From a checkpoint of a small transformer trained on Wikipedia.
Size: 9 layers, width 384, 3 heads of 64, MLP 1920 quick GELU, vocabulary 3062, 17.1M parameters.
Each number is 128 + 32 x the weight over its row's rms, rounded and kept within 0 to 255. Layers, rows and columns count from 0. Numbers have three digits each. The size before them is the row's rms in percent of the matrix's.

# layer 3 MLP down (transposed), 1920x384, rms 0.181, rows 1908-1919, columns 96-143
095:152104120174089161098084169087120076139128132143114117128121115118091193111123142086135175110159147082117139139130150144089183080142128114127088
102:107136140148134114135082144131144152129152181147155150175155093190063099107117141112140095111110111148148109073182153105086114078117153120143141
090:082136136155159176111205142116133122153159156192096190098096115114106115117121094062154116141161091165038171108058087095182108176122141175121167
108:111165172127145140143093095096161097097096113135080148171130129133080137139144112079169128138173095122095151159141152153147181197119152130174095
098:102132112135112049112153153134105166146121106105091151143104138089140082134104141127115089106088126126161120116166108114099124136141187158114166
086:195162101170147117124138174206109127066144096088140158155132140101157144128189064105091100114082139089142166144135090098092156176132153151143211
103:082104093197100127210143137061106100132155172133118042133143169159146127118189168084128176192080132132162129110080118149113132183151177185147127
097:117132210157143094127117100091128114134108080140147109108138184159146149124116108143108087072141080103086220133130150118137157134123118182128112
103:171162144100184099185156097117167065113125167153098141103122062143106172060131162182169158120127132132126089150164172079178128131113146094173134
105:132113153140101166109132128146159135135155055127095131160152094187121137129103096079111147160124080107103143151136132126098123118077074101153173
096:073107159126082103110124044059101146100146126103097097085132158158117147144152107144115092117129128106135116204064195095103142102091107149135121
090:138086173132137138211135173098115053123139155127097111121107127047131112150110169156136057093089135099055140167144068094103141178101109115133125
# layer 3 MLP up, 1920x384, rms 0.178, rows 1909-1919, columns 96-143
099:179090128205034154122120202183104107107139167139047091179130111141151146120143146109104148107132113185122164146088128136130124154142132159169155
095:135103164112148070135165120138105147098081132119118107151147147149141116211171121087111095138121037098108096175186148101096124138106166136174166
099:164148119111090149221093152146141110069142132133078171150161140152113110151179158130189110106149137134145197115104108092112120151117118073153151
097:175107111093173050131127112160139179150098179111143131165074065157136108073075100117108145168109091120196105084115148131128159184171091202123149
092:056145148070162175125116115118125127192126135125123080064170143159116092146155191142165141146139152141135061093117167187110149120139121106200150
101:219173099152111070120179131118116125163113088109109152142102170187129164151131169180145144116081119109169139149078146153130100122174114159163107
101:081117127117139086128132128112086116090091134122117152135143156139131121141163149119115117098173133087069143172152062135147186092136119118128176
094:114072149142092089110174155099081120115097137120124104149135128161097156187103127101147083079170086136128152167138143163114166096108196086062064
098:126112135115106084127107096115104171159098156106166113118169120162114060143127149114182072202105120087107153154123157104155139109191121086062168
096:196098109130146107191094081062125152113152174142174085187104129098155172157086092159122112092097093133132141190121158135163086117130141113115141
097:189114083122085112177133150135135135178121148104070130108078163179084142120094110124164138145139179180154025119071175078109056135128132154130116